{"d_model": 192, "rope_base": 10000.0, "init_std_o": 0.0}
Each number is 128 + 32 x the weight over the matrix's rms, rounded and kept within 0 to 255. Layers, rows and columns count from 0. Numbers have three digits each.

# layer 6 attention query, 384x192, rms 0.254, rows 118-160, columns 64-127
091137133089139133122145152153154148104119172124115126129114167136130106118099117114119118141068162100179149105114133126120131157121141133146112189108125094156135138161159088137116098113171067
161114158149051155120104088170097138188119101083167094143133115140170176123127100172074166117174140120085051105159160121142150150127082121158141116146143133172073098113090148175155162175130185
098086160071153167141181186106152100111187132075099116128127102162143083112142184062117154112082093163181140118105101085112080131154095130161099137126121082052087134180115136112113137137111083
198096131035097153074149148101117128127152153098096132084147100124114126096102132113062119129138121089132112111123141159148112135153128135079106153174147140086129123124128140092161128117176114
083133164157169130115143109110105213093116083175120106125149107164121072116138100122113081080164174108148071157099129122169164149096135134137119125102114125148158178167140147128108112123091135
103211112120121119125138077168116215203046104128146131097096128128118116173121016166163110168086150130130180140157128090113165068108075122160112116131136140176133113137171112181128102078178193
162180184050154096076115120116086088181161081088173125099157146148153126127081091145144119091090101183115194103136083159144125118180066157105097207135186146066124072065148181186123208137172124
084149093103111134135151142211040102129115184168162152201083140103107129163089127119130134159099166077157128124086101148124108145106137057127107144171118103157195110132131121141168114111148157
068179130082073097142143169179109155125151117174158056088164101106103100114080152061153155105132111154158125191083135211119133141133111122083131118124200111101089127095126087112118133132120154
116047099160149143094177154139136061134075165111150139170109091068158140169167134110066180105101179069150086120113131066163161161089139143163236106108118194101144140145124220102166025106162156
118141138140125114124083127081112112163166133152107163144176137126146131156100101164144084120118135128105175132150114090110137144132106197127110099176094174128098143124112114125112109097113159
123148113134076089139131127093168125129158169155122127181175135138091164130155142157119119107094117122136199129101091122113141109119177078121115122129149144133150085160091077150054115090101152
087095110100079119114153123070122120180197152165161115146152112122166174140100179158111121121153109131095150175169121078104100081139129160140136193125153168116139130124074121131114104104089210
125152118083095122093204128106195120118191124168115139137177161132167141143087110121118118158049108132103154052133128089087096124124202153195141143158131167091139100109038116145123129102078141
126090110152145150109143091161062245111144169186150100118049105139095107096169081127102172081126219143125142120103186157159139178150125193099120153069128088134119124126137139145130123137179117
117134158118075123132069124183197071104128127107133142091139116076147131165092182148093135135099124134111078079158117136106199107139109111160064114126130089144108159118126178099130157122080173
148106092159187090133147131140093125193140088157120097121090204117121140106177120185148107171126139109076148127145141128100030129166138181154078094098133148113104153120130114164103129109159106
115131146121175146115095034160141103090153072165143128106172092170122129127137087193145114135130155138024113133126115151101131095181102177142115157113098166188131129142080138143088115183134116
068147141140111120079132088105147120127186087140134102127100132151102122089181114122159100123120187107088113160134170119185115095131119179150086151171094172149117132154108144135155121173113124
116152064111130158148105120111162130193090090063071098144157116091150114129148179136156142140162099121122110144159083080122107168085118083107161130192147150114106112143178082122108132058135123
135224101145123200108084143126060093127131084133181169139078095108198139122085127187090050181172117054134045156123099165175067070107062188142170155044182169127110070136192138072107058011164079
086101146097140151128108133198121130086149105038104086216151157106138149163158166169121113085136088158197110067129144132076092135145086022139175150179144126210101108084120151200132109168166167
162132079172065154112094187154137088063146119160193105142155116164191150151074125119159182151134143196121185147074187131207085102166147094083065096158098081088141084123149122067186165120105084
153173105145118135178136097156130112158122221156113145122177087121176191070056108171157118096076233100136068095117096132186092118163118148067088154093070192079124062120117084182095124155148149
093010189097150155189099112225123216073088141118113174166062120141133119137137160134086066131074112090135111079163102202099157124123143113184152152032144043154101147118169195088064117214117190
097181122191061156123174144180168112176100176136193152119175095132166138145166077148098165083083087147161087101144112104142100130107175091108156156100100078097134140132134154101100128171175137
151158075123113097119136178105137109087113112102143154127145100135110149118137126124130116149168141137123092110175133103113201132108084104050128133106116161121137137079150156136159106106148141
091125107118155109112121130156125160163096098144080125138151128152094140099111099156114183119125093107111167149166162135160103102100099119127068172097107129145089104127129121125123142146115166
166057141127130090110141179130089171102154132122144113150141106147151139098139084105128151163147129114095103149144162138136140112161110102069161129092130168129129092140165083174102127140150161
135102077119132071139121103111125095175123148156119126159140131113127141142127085174137096132101110096118110218133158075089118150150112121155101169117124183173121095116122104161113119147140147
135112177066151187129125093117153148066089124099148172137137101104057094106134151107130103109154155149144112116144128164130185153152133111102139139156182052162143118180110168105108116109131081
146117122132142097130097150149076111142151133131165097151141115111150168144152145150132120131144132140081131146114121125085130105115123095123125170130094153163126103120125115164107093191154086
139076109169096115122131093072076150109103139113150092164104114112119093093162153125126130110103160100130140150186136185144082154133138093104168119101127140126144128195138039123139099125136116
113068150125083120114134142059115159125126185128129048100099093105120132144101117165130110130159137102058135145161079073150119153166171158101147180087098176112221139138141155154174077148189064
136079154145149151115144156124088138161110125157127070160113196111150142125120127150129145147129097068109105160147113109121108141133140169082135108110121161150139142066145125170138155119164046
110149159136115123158068087212157164112104077160177132142136133120086122145163094102137079107149180164144191179098171157126146118093154107188138137160173101182076109130145144089121129150041169
143084167112075057143096139106150163133084118169131114089081095078092096182133111147098092080154127149118168197185171155134134058127108099119158174162155129106091206198188088150153105210130162
144216096103130145155061075150053121080122113131125131201126155142144154106098173157147141144121154195123053162166059122133080110160121124144068168090115077110201078133192040136106165207130096
137182138111129135122138159134118165123160087042155148170097125072125138101140134139087122200120098151086088192105158120117143090063132106113147177155102144158126175128140140171077169114151100
143076126161128143121160094073175235175093121176132127076147155028140106099206077162146112153152167151073164149127073143110071132121141137156163164114130157142116179125154200119072085096113101
119117143112108202070184133127097094201153120126073132124133084140191159095063136151137121141080126090143061110105177090130088116156114125092181133099121161163119175154165047145098065118143151
095097127104115149090115098124112149097089067122080158124152133111131175105171128065112085158119078105084131055153157085109077109131121102148072127171127130102153152075108075121140145161113083
170093128175114081142059085135140145105151183104118116139106137162130136113144137156135141115121158103075141097125125129166112139133126101139114097092148105139166100102134119103134102121177090
# layer 6 attention key, 384x192, rms 0.25, rows 118-160, columns 64-127
126095104184115127201132119111130181069103153088102132165163108171072109086129122107088150120133186134162130169077146160112144157120111043068163108199177135129107160150124166114082107026154045
155110152041155151095122163111106132205139063131197127098095135094173133146091190140131107091214110119108201103172129130117105127112108153129104172086108185144216135075106151170137115132131175
133072144117127142148132121156171117063132205056114152180157114126105102103151125131114107126104156142120129181124179110142095110115138117111124142173160121174092115112119163149075130118095108
089185094230090111182138090123116164146055164114074072135167123127054108130136119117098184075088234036165093131160153175116196164099097094159103058099171125178156145181100102170070060142149057
090127148161157123055177159157101140072138126139162171089123088087191148060073160098183089114225133119114159077095092149077127105107115157142090160089106142103198158151195047119165149077074089
094143164193103131078174107181193144224091151093128146142073147138127105098102099130089175191105142156114139144171122072052152128108084189084124115097078079158188140125109097150150142155128159
160171110152109136162115076064188128108135106125143040116106140170114087077164162117196116141144170165171140168102189213143092202179110117101144070156160118156073096042093142154102102134194123
088142100088122075157149132180176140113118161148136098150177099146096111121134094127101144131082148141198103137057181152135157131084116099117145138178138114095072141142092137164094093173137158
161151147077069088190067126110127096006126169067106177119212153151157183184146167181141075121151102126132148192124106108120098099107111167100139129158155155102131084088124139165122234192163152
117064107105132161124142151139139124108092124086188114165137124119153124120126125141099077151129147143160135089120148066143102100138134056104167129112090184127147184152171142157130134098119155
152086136129058101125149095151114120143141165159117134086135128094111130130095114137138103144094144115127090140092170126107120105132133115072124134199111126095121140147113091124160105072131137
106131111147091119121161150067134102135129107157172151143068132159159138148146157141134127100091135172113110102125146099123142127114091151097142105098155103098083141089102105142133135112074122
128122136161100110108142098150159105106118146162109111119145074142064159128132090132141106182123119122160126130143112154165176104140167087112107088130117128141117115093141119097125141124147156
138078109187110117135159116166190043154138122117149137097141077139173155128129087143128103116114109137136115105152152124131132116123200125106157139149182139082117138092129162101164179105154139
145125152148134115112129130068076168086114117140118100112113156174073108128131145102098155137192146127100136181084095111123136175148105195136126142066104131156152143130165135163108105137084130
104169138121129122135117117119117089133122202089073132094164098096179137157092119134145138075097129128148105114120120155178108154135092144116190134198084161124087158212142124119106120128181110
155092142131080148109062156073119140083124162129140123110161177133070070143139079137150106102129157168104059080134139126086145149178102185106060147078140188134204130131108169099100091142129105
132112087150114157110162098097121113061141103109112061151154201141037118140106061129115133103099123098082096132137124125125119061162116170178097114101176180150174146108180101133096129136141095
108124133130090136116163137056156128093099120177091156129117168146146066136123078150134092120120139105069103151133103102093083116124123105163099110052140168158109150135155115112096152177128132
166133087110147119093114146115152122129139114126157147173124099127110145085146190131142148094119151106171119084110162159138127128092151119108167123164157097122135149121109130135156101116083120
074070130189061106193147109114036080106138150136148138113090154070141174074087103124081139140104151179189186091206157141127091145143020113144169137159118121137190141202105207154130107083094075
112182117074166129154124089143115082153149081171149079061177145120229199097125134072219110134150099075178106165079099103125154048180091071137093162136183116198045135114063112100125176053137110
062197075081154198130200119063187060126093108095165129133098124076129167168126204157173051088115112137104159106123144172101117074156137086133149111223148128109102067140153153091118129107113168
131046142058083138145127134176105097176106116116125206171158213083035126150098087094128162086142169094150175116131091122178099077140133178126185168127120150087082115154141107127097103139110140
128107146103106112093180162113140119124056131189150125105119057111145205182063098183122082133166122182184145134034110130187073107073143089091084135073157199060067167170080179147134129193160146
129166120048112114126117189127112152110119180155103081043177102111152155147138180186135138047143163098081111102163137163169110107096199144103092095159109120140152129162046158106177164113153163
134125171162145132156123114126132088130147115136137132144090159143172174086111109138139137143120129100137089144192143165121102139114120142134083101110172106106107149103124121076123135110135162
086187128162118125132120113159128157131141088128139118158154139179109146117138097125125131127092108107128103141152145168158108093126120170095135117100131126123092168112115109141145149104127178
092144146138172128073139110140100138091128139118124068113162092156108136138163110106140083147146162152149158158099144137138170134175138164136099099091192097141106109157127129135095164147120187
069118138155154126095137137153158184135133118126133128168119107163135104141136106139161136155089156125135143126106125130128147113148154111114131118116110109145126119082111127113151119160117154
166110117121107084136090114103137049142095144136137127130088093100164114089078153151173150106153113134124124155129115083112107114107132114113134131103165173116112067148099174139119096099150127
093140134131119106123131144077128117056146119149080074172146146182111128155118128122167087102198161122121181156127091138131114113156135140111093110084132147146120115091178153133082150109121086
164137143143125119128094117156079141109101176145200111124120154156147137113152146056122101102149114124166167137111126110105124153076137169151132137046157087100138109138109123138090129105084197
163111145142151145137149140142108110126127119163160157133174157135122141130108082062107172089082099131111107157137106115121128142156148119122144140078144093164138128153129115098162125124151147
137110105152155172148160141159073120116070132180124120109125148135129130154106119105140171103152088145125145155065158097168139102168148109140127139168129087150147153151144125124134100133111136
140136094120120070151152113117129112106135205054100108113158158078179103158106110080157128127143085115088101093163122133117162099165083149095140110152131154108100104105196196136159159118082148
084073067100130222104205085160080057136149145255131108139169070099142211089072169139164139151183145220148105212082179179179153121119115163225047184098207140173079124176069063115113146129093102
073075148098163134091099114112039085137157113103147170177094134117137095124102107173148097101047130205126091026163137086136108124099187210105080052111147136138140121112127154200160088084067116
089070114097086189119160028189116074206113143117175082106150144123099076135128157072095093142085161149100168144156118097158232155155102137132049176196171162167109089135111112150133120085173109
134084126122159043084174141078169116122112127128116125137101138142191143159071097145114108126133146131117178159111101123026144183126086128100143186191088152190107133101128154152102221076125099
146157163147079115084157177123129098161139109118124113141129234224140113110101106022157140106098202164117082123088116088110092095070119155102131137109150124202115147195088104124097115115116146
167054107129164167099089092121071136143072146138131079185085122118094046179206087081139122160087143093094007134107149138122069186175157239093140096110128166138161127123129159172094134082158118
173127132086137169116146114113107160143154130173165139132098097187138162103120166140130089119161143148091158090093098165152111128175095092136144109098153125096140155087140130132133109132175162
# layer 6 attention value, 384x192, rms 0.323, rows 96-159, columns 64-127
093114107131120133087119135113131160107134157151137196150150132081151145127135171173107168063104124174129167091161149138158069125144156103179108143112051108118136137152110160119135121120152146
078119119099122101091099136128080068185104176165148200066138127085134097100139101181110144103148133132162159134131121133148114132064160161143147198181096169110112141137139121148095126127138154
158092142108098158122138149097113114107141208122116167160118118073158169133080157094125162118085144127146139111191142131118145153159126094119176133075157163132095113149153161094097087137135080
198144117143119135127150086121130151050082154142054119104107112098145150161141095158120146122083118069094176131148129145121159161123087111166093125112157129123115114128103169171136141122213104
158042106153081147059142132143104096073142188150144118120087117125140125154097136169112146095161144151133129092110152133136066169117099095116140119120110149104106067119144149094153153158157095
105151133134115133147076131110126148130189127117154077183139121163135091119111184141149137112151087146097094101164129155130096130140144142132094094104134140122173136172175110102172109191110089
103117103092177103100146099127118076131126154135136093054117161109077152125137109125120111165166081135137118131133103108097168130067127129150134057159130151132134135155114116107125148096076162
138114143162112122159115148112082147136122104084129101138064105139113128114093145107186078162127112140102094156068170125123173098145122120101078111158132139089156140109181113155152104158108094
094124093154173055128106148130125062112149159134133093152187193137085123098112109117120114186220118139094121187141125103114061130076138124116129099166134156103134132115124088087107115103087212
113152109123183119147126108171149045188205152095121086132125161197136136080124124131164137125150124089145077117118094115140088094092134138126092143162142180101110095160132071114132114195107135
179131146097131129156146089092154160090119088087133111123072102177131095159157138136126128144149093118153058149117125151140124110118114141125118114077177084088170125164190120165142124135087088
160103100169115123130072132135111161149186119096130147147143095139110100096112142099130141173144117138111125146104126114126148113171106107118112144114134081126157075115146147165115121140123135
126099111159119132105120112127131144082152140186143172090160134098141105157139134097126150142093112072154164133173154147144108170157145092174107136103115183141072112126075131133112102135117155
155131151121130156129109146108139119166063112161129106100071124166185140204112095126122100119085173132105152127113102105144146142189121102127136141140128110139129133137086158129130141127136063
121136156168108096134134144105104106134111133144132150139107059121178093140128048117102226130090110121161155092135103165145131153108110118114168149095076104145112093164075171111129141109159118
130105178111072164164124099186101172145100140146128143146123115091127132169124150168139128152113140123063181122104138140084193120130079089111130161123174082121091134139159147166172165102119036
166141132132126107096090101173125077128133110136161086145066143124086139127094105137114127140154120097119123151142158124114072141150116173109125115122132126172116087120106095185149141167110156
086084149120114162138158116126138108132127147150169124138084162154159128143101142111125138140154105121083162130161132150126084116113124134161128132141087118162164139102117135147130124137099107
196098123124042162071147112152140120123099145101183171124149173119142112103216129162102107137114151091085133104149105141205159110161110144068151185115142124128137151127093136158148140145136137
111103121120088155103082138116124158132167135115114122119164119140148132147084154111140120115095096141131078114052059159141129090129140111127119085181153110127121142145153169133127148171146100
093097109101119145122155111080160099060153117180098090099126118107165176131144152134109136130122140131130144150175087152108128093140112079157138086131090165129111118200095099122118091086122139
107087106182116118129136120100116154117135146114135161088146097076121150096135119189101145135138109144114128133086143122139142183088113178106163154155104084129068118131147152151160145164155090
087111133114113174111162102164119195085146131141076144099106136150116113100128168152110162136107089116147160101132147131098117132114096124170175112099059132171117107090090111178156150144152112
188078174120103156126104123133070081194134118106136184151072096137195139104144144126101215134090131108127119126206140160109144130106082087107132121100123117147171153163090151195150078111098115
069134126151099140134138164109155124151152101128119071095155079152136155117146088118112132126176107110144092141112160141148130117156150162077100123158144163105070144087074097096144115118102149
111097138169140127145118163131096118181109075118125151166145124146138176078081103163123100130167172135180117154113095108146131132156187116089105098115144167126136064175156111080092106126123139
064106175160137100152099143174143100215078102092157105156106123151166156138105057106120177151130108128136114112131126079134146145098183122072077117110240156114046151129054112084157092128093116
150035084190105157129078127097112153080150126108076150150133140141134106136070119174178109159145078112110114126155141134135132124147118112138128114124167138165177105130141124159063120081123163
112165118126167139131129158105110180140061108095119119111057113140093106118085178123149164149064106142126137111143164143116190123158097089132126133108120154193130124058110104150141172105119109
147152120127128159143106123174097110162193143081139077138097154166107148134213120132095151148162132079079084166138146110069099122086112108086136085130188069125124144158158102088170115128094105
131127145173078138120162125154161126142127066110130111151127130163122127164120178075172091111062122166157101108121127124103148130186124100126080082142153076102182171181187098110104121181082098
083166078139130095151085150174111092127110101117119139101199139151084169163126183108094089116163140155121098131107093141144195098150198117099144138116112112118102153123097150164090179114143120
125108170168135093099170146152163106091143091178156142150100134096135109097135168067143136068069120160136118101094143129094153107115144109099139152142139145082134135113147108093169140130143128
138110121146205152158098084132165153134096113190095108150096145118099147147110113138105131104132125138126058050107053159125149115091177116162140131166135097179133144127113099118083192170046102
155082103192109096104110096116152148088127109145177132075174144141154178137157165106112122123069119133141121140102137128132121152100115128097082154099153100118085113106166154113141159127098122
137170162147100136157079119124140066084174118140139119144125112071170061139145126146201146095135053134112164137122129090158123079078181142151122144077125086162132081141090172091241104052134155
095142126115130117151127141174132111141163101137099198117081069118113144150144160117151100158172143116187127104154137122123177133120166079122152095107171132150165110123042119136129125112164136
185120100097077101144146106171106112144126155110096125110100168105172138112090151108091126132137122115122147106117100123139111156159129155113120145154108122117125139115110143172128125173148161
117090143177132122151150101094111122082126126155129103100118096122137133129111153128130106077107132170136064130171161122118129111125110094179156165149119123103153138132085119133162120111137098
153126173128113118158101162132139096162137146144148180084142111113096115078175144126114097109149155085130114069098102192137117061130158129143181091170109131127133181176108141166138118100161144
167101125162140062161134133104048153121143166149148116024132134137148172106106172098125107162085173113084100108149168103140174135136109115097096081144121169140112149174127112165143091155152160
139159172117119114123135114167140113136185127102080139130146144117107103118096116133112066154137117148172109153130094133133115092119181128141132154134101131094064131093148136090186134147064138
138126141103106131144127137058099136121151128191131141095128064155074146130169118144149107082099151177153175137161170058117152145133147114136085163139120121159101157111173132156170132117184131
102123163133137130110082145167155108161168126136144082114114128110072137141116123133125095156107114119199108058100145158136109082128112152140142185128105140109064150102161128144157168105141179
129105067212150160069105123113135118116120117080088181151155099110099131157162100141164159128139086130100112116089111169122083122102130113079110155071166064094134146147152100112139130138127125
089117176096087137161171129181088115174105129161102105162120118107093121139125093191138076111134151166117152125106147115161138149159126122161077136150136132123109129099130139042166061141130132
140120097119170158139095152136084143169171129131124142096107111136144166087128119161101132115099122149124061126117139116129137107113107117168147144140106092141113146122131152135141145118088131
104127142093118125176159108137144123109171108093096172120129089133172083105121070155055077102127130117170102142123103146086105117195166165136107128201138091083125125108144114098102164109176136
051093096138135143110055114156136124098134167116119156123178118160122142181097130144114109131140155149172159109148137115138098112178120128115144158128092137126074154165106096150135099145097123
131191090143194140108159110144121147119162141125153136095118129187141115136071112136117139141115136096107122111112096140086138186118166122143131093099100124190137052115131132125080172125137157
097101119094119168131152112115067171117147122131140114100118110155119136071179085139139121117145173136148159155098181157145142151108128101093141101143114114084157102107126164142127131143120101
156048153108120124146109108105080168082133102105112106148156105064136120173126099137116170139103240124202128133110136164151134117089137175101127160141093148104099138119223126129136183164160156
105145157136152128106112137161125108089168101123080137127154119130138073125093115145136137182094042124153145110118135109157157110138136146111170098103130115123103160134102120108127112098146137
166142105138117149127147140165114086134148115118144145085139148106117164117163090128137129165156073148147149153126074139130175141127102143140153085117128169055137095162125047178103123098168089
108092136118119156146159089134187149177128152159156156100220150116160073123151098106121122124101113107121161166122076166127102148135135161088088106120133149148096134130129163125155120152152138
124112118167125148095148136091146098154125092114176142179127154132152120119166078144102131133132098145172119151115141112125136131117126119107127121141177100104131133148129086096159131156127111
102122150142112143096130089146118140131153108130191129147124134125090138092112173129158139156147141118160137107107154136102158070140153157093137151075144140130129123132101128141125187091091116
143139153161106162153154121119108106172109163112086184113122068146086112093181183157118074101158132132131141183108165129128068126157105109125113136169171094145131121106125107137171082102082078
100115132089141115171108101155095113129131113131116167133109109103098136139154107083204107135107144165132153085138065172057117112118134120122095133158107106145112134117110103110135174146139123
111097089108141119162129149113121129150134145136166107159149133155132095057128149117121074141099134144133180113131121076089133110146121125090163118123125108144144158155135155158120202119082125
106126136122149179091103127150201144149140103145122107156140171191059146125174163095121114113088087175149177143126110152131098131141144130146134083143112174141110123130133143177096117118162177
096108153113134115115125159159106145138095166135175170099139134135107117165093143126121120082092117164158132121147128157157125126154130107088149110106134133174135092106124167071134087161128117
133121107175121123155115116105187135132134120105116122120086121085168085146135219160129125120180123095136092184118182164164141103093152133169096065132181088145100066132078115122103126154128115
139112144156089138147121162134162141112179089144079084096154140136164160166091109099039136091134066089128161165195103091145122133142146149124139134145160109137090163147159092133104173159103105
# layer 6 attention output (transposed), 384x192, rms 0.933, rows 96-159, columns 64-127
131127127119129125165107117094115111161104080122159107121174168178127115100124112139125129113152134161118133147163145141123140123153110161091184164188148151116103116128116116174155133189154130
121102144111109123102141112123120197140085123199099127120134158146096100143144128114143080127112141133125096106132105156102132086115149158129068104146159125151091098157127154159124184128126117
100147131145191083116096114151118113152133078136175123138153094161125070136154174129132099128128147140162107134136099136146159108104134158079045093130096118085147154092110075174132182156100113
147130166148168121138094155108160105110177095105134120110148115112140130104141151147134136150154103172069076099178119087123136107165096126091098150152114143077159110110118163145107207146139112
123150101151127064122106141107127159132158091148166128137151162175159123112115134122061106126153166125139117146133091112167163099125127136096132177131140088108141139181141077123149115162108133
130090084115107147125132134117099126101096172133160113148153120073150092193129107146106127166140170146150145107107131103150122189101070124131159103101151107130165135127116184160194161139125161
090182087119115185140125116165132119117101104204121097116070111131135146157139136126161100110140124094106104116133132122156148146138130134144113119094116169136125130132147111084082093165107129
147131121130145115105130151114161095116085164136156158138150103109131154138167136130113117144135135145154155125155136122071136129116118135134172104078144124148126125126129120105139119101127159
125124087156145154121138110107146144174075108178150126132100069105104148130167087098122083156159110084116113136110136147157127135100142119093184107145117175119146132138104147116105143062128152
108093110108082173136178149132106159142115119130187085113096143139128106194135128157156127141125143162141137125094133132151187149117091077160115138082151095111154125147146113157100122075062166
151135110136172159112176147128089140100123145131104160177148125114139131130135131148109190127104179142174159110154122079146097146152189160138119108080085146140147139151101105100092088086110092
147153120135121104101161130125114139138125159121155123137128120115147134168124139114142153148139161102162137139125131141054093179139124120155196099158123090124132109144120143125142090134165129
165138202141084114097115121110114134149128116118115133131138167140126127121071108167113119089149134112139132116136133133095125127152117122149133121159122110117128135148123150137160117136109165
128094123163102087117105155155151171094172127119087140102148161132114109071141166144133137125122110119099131155141076117129138119120166099127108136140144089106093121136112095127096181122156092
163141179120179123129128099131117146154177098089132132122124161156160120138098115128120135123151111227115114129121149117067110145149125146138114131137175117139138089132091136136106114186110088
121106130158124116079132120165146116119132150118160172158149145097103138118110188126121136129119158141122122116121119124127099090152173113105108156116098125124053118148169075129129137096141099
116137076112110123133136103115104107140162138128122163166142116134081147102116092138155111136146131124115160076072134169134147131170122112140107166153108104110113166132177148095113080118125127
116144101141153090119137142131118135151108138140108131147140132120124095095070146116162141099144092135129112181102128130119116148102172110083119139107149110148125121121140171124120136102138166
092104134151101126179105144110117117122173115101133110140133089119130165136107163150116132118149094118111145100146138150127084142128135129157104152121072141138125134117150104158122114129081129
105105100154121141140173132134134113095177164140140118142171161141105116150107147114139134125143161139158160094153125122151153143136104156172139121134119082116149146149126112114165102129145087
151159113149125159136106097122125134140140125102152101149162106105139084119151136115134104103111142135121125132150155122151129135140080127143110119148107136132149142076129149077081141144130115
128107117131121106119095107087140143110114128106117114118183141123167145155156106100122112078096105144115122129119136117132132140080115165126106103126173134098121116168081129149146114122179149
119134131081144093181079137103149110147124147119110095089130170148153117119137114151127141093114133151129169133149146127134089157108136136138107158106132142076143125061186116086094148135173118
111168078108153130126139136140153139109182113103101118101157149126172104145119155128138106091153114125114122108102116107108148109138144162148078125123100104179126112129158130131150156139075120
156124120116087144136153110097150160109147133134135145131078090090103166122161133127110157133120110142117110140115144101145144154064083110188165100134160138160131140147130157101088070121122154
123127140149110138121141082092126143164134111132142120136068120133126112107141170099160088131100118093072136140106122099140154125136082118156141127084128128120099109158152102142158105095127126
103108141094128150096115137156137169117173154126105142100060108118122063109135132097131090097156120105126156134072112157144111141072068125132101163134093114109128132197182109116096121094093073
127122135117155113143165193119140104154127131149130125117154113107133169118142129096105132122117114099155159083136113149115112160161096126136170132122094134091186128109109172106158076141149126
110084122120173109128134161154151070095132200182104154144117150154138143106128154124115083163144131129135112170121121163140154164148151153140129107122119099072127148102141140091131158106116058
079146067148146129143145124170144159105145129123125125131135069050140160138123122155147100109171138149150161120137091111089107133131071145153093102115093167136119120135163086173104127061103105
127159118098149164116128129145137137123120159095065129181109104136137095093118127135095142140091192130165144119114097096142128149137115136128160133100112116112116126127125125114146117123182132
128113134110091185129108148137129137163120107160111129117082156133119145104118102128166141119111094128136114141112170128165128140136113127173125138142092121131067078127121138104170150116170169
096132132108149136088180115130192106152118144146089109107153121142137130095151046132138151113119148138141112091128105155118150170113201079089135108158081156150136136153100132167119102125126116
071121166103172118145111168186086138180196101062116124151182141127075101140121119145075149131131127091116207154078098117092190129141078081110132148188139140204124077166096085161113175123133130
156147107147107139116105101114145120070132198120118152192178157182191149083103140138184144150097120132170119111127121130150108149170142152108113072110112097054122100119113132110153099083144178
120172148233053193135102054139143112118122145192185120140119163137131103187132100093183154084040090147106112091110172132155134164078142163129122120146133074155145163134170182153078136154116140
112073155151182093168161086141147124136138097144061133120160130146104123132104099118128145132061131107128193104078136111133154119087073194175111147137084181180164086126122125110091098146102153
070154100153110142150112189165149072130146097159084060159122144159118146113085160115173121116139111088099113175122100172134151159154113109111120090160142107119149066119122136107122141119165131
105079160068152110045172102148132124159134132150155142102102159158100125147144096121116110124086112146155142098077161089151187102135176125127133124126129143123149114080107124134090111155110161
167116153126135093139109098146237220103129074186115186119122135088123132159163146155137094119123138107113153146171125170086132165100098140197117107104130083181133173104112153099133228129095142
173120098150152084150126132091131117090099132140079113085163116160102122173143098158165096086195187117176178138142143158164078129147106161160124105079187192100131087134106114103151165081076153
064119119154141162104154124118158091167159120118093134193163162137186158118088174121109155116059126124150066092130097121122176101131094122140124088141093088126096144098104138130126134088135113
121075118163120107103161098126145059122132188136169147086129143078101095105171104127093154122130127124129174100137135124127101062131124100070114147171126158131132149115127167131073118176113092
119120102128121154106115086123128142144124179169123155134165130124086115088111115104113104145098154128178151105151096173118143138130150106182080118144113106129147156120091123088159154150096181
124154130129081158116111120086127131130116096113115149122142119090175079074120127183152114154128090118108142164145128166174112108100137116149119206173111175098082137107167172137059104063149110
096133113156132085139068122147112131087126139149133094132129148141142110133145087089084135082117117140121157115137137103143132130133148150092151141156091137137148094149120099160110129173129127
172126098127126128148166129134133153128061127131110104102152090132055086161172120139108105090161143088158169133124082110137169111162145141124147110111160124147096148108096137137145155123133153
090104070111152155113114154112145191147221086148119139170087129110104112090156171111124199134098195108093089117142122148147078087218120118106078133117151113085165116139138145148136130132145161
154100104153094164102165179131125177200148076077193136178079086122143140169138132129140127122145118165126125209107136175144140123170190113142118122187096123131109157123141083128152085131118113
115109157108100100146108100118097139107151161081110125068077132165126110118138207119115108075107140125108099204104175157145130113148099111194127159064120160075119119128123131160138141151095108
127151158115062085164117111139129081099113112122121133140128141149148158061115180136160105071123135090132087138129121153125091136104138101159121128081156178109132119073134136154093141113104123
141122112110131189145106171061115071102172133145096098150169158118123113142157118112179140090189136154146139096178102169142112094152165095112144162119150105174103147171107166123103086128165135
158104142181096152102188126076146127187119142141141148060131122069152092172103070137097109066142152114135145183137123122134110143104130164100109133128133121087110188128114179096146148144113127
107154123117124135137143140095097122180121131152137167142138122085169138198113167128169122084134120103139132088145050103111126144152108131238092139130128169119146100131150132124133149162117126
133124105131114177121134106077153129101143163197183077113139091169107082135119079200152173120091152097179127122144110117169105088195120114183116158137117139124187096124154088136169121150119077
142093143154120128141153057128167121165161164091064160144143167127164127147135127111110063098137129132098103148201104125108128099149140132178165187065101169102154160206117165165076126135142152
130094131165124118097126095185110084183121142086153081170153083134170120121063123124116177110089162136148074153121117115146162145117148163057120141091066081130157138081113157081165141068131164
073119105149087111195122155137134174167123129107141055174118163108133122131156150170058094147168145138108132075156106081119170096128088083099164152121157088155126192048170101154134115115152098
057104140115170099111132160084115129153158131104103100110110082089111155086121165137113165141151128147117144135111096136128148116138175086129122091177139151170079123163141149116117163175080148
097175132154146127133180139190181066132144124091080093132130110123110122135130124144131139145120135082108115121151073108143139129159116110088104081171116077157151144102112164078137172081146134
110096162126115162164103155048159156116088129093118147160076133093153153181092173140137109118131173151140107138176118139153154193121114144145167093114135111074145106165125140086109127106072164
120078128126120078140118113128144181052086125154124083050052118143099120136146084121172119144122104106169213116121166130126193135117147118128147110162138113067066169076119173117147103096133155
125132137164118145143158111131119111117119181136175080125142115151113114119106101148108133168110104114162085099146130071160167133159118175124130140026130148132102081142156109163109131125139118
184141152174123079111120132161110093144145176179161136137163135169155159146083124122104079109124114122120145108105122095118163088151131102081107082135147085100121122135109110129172175157117130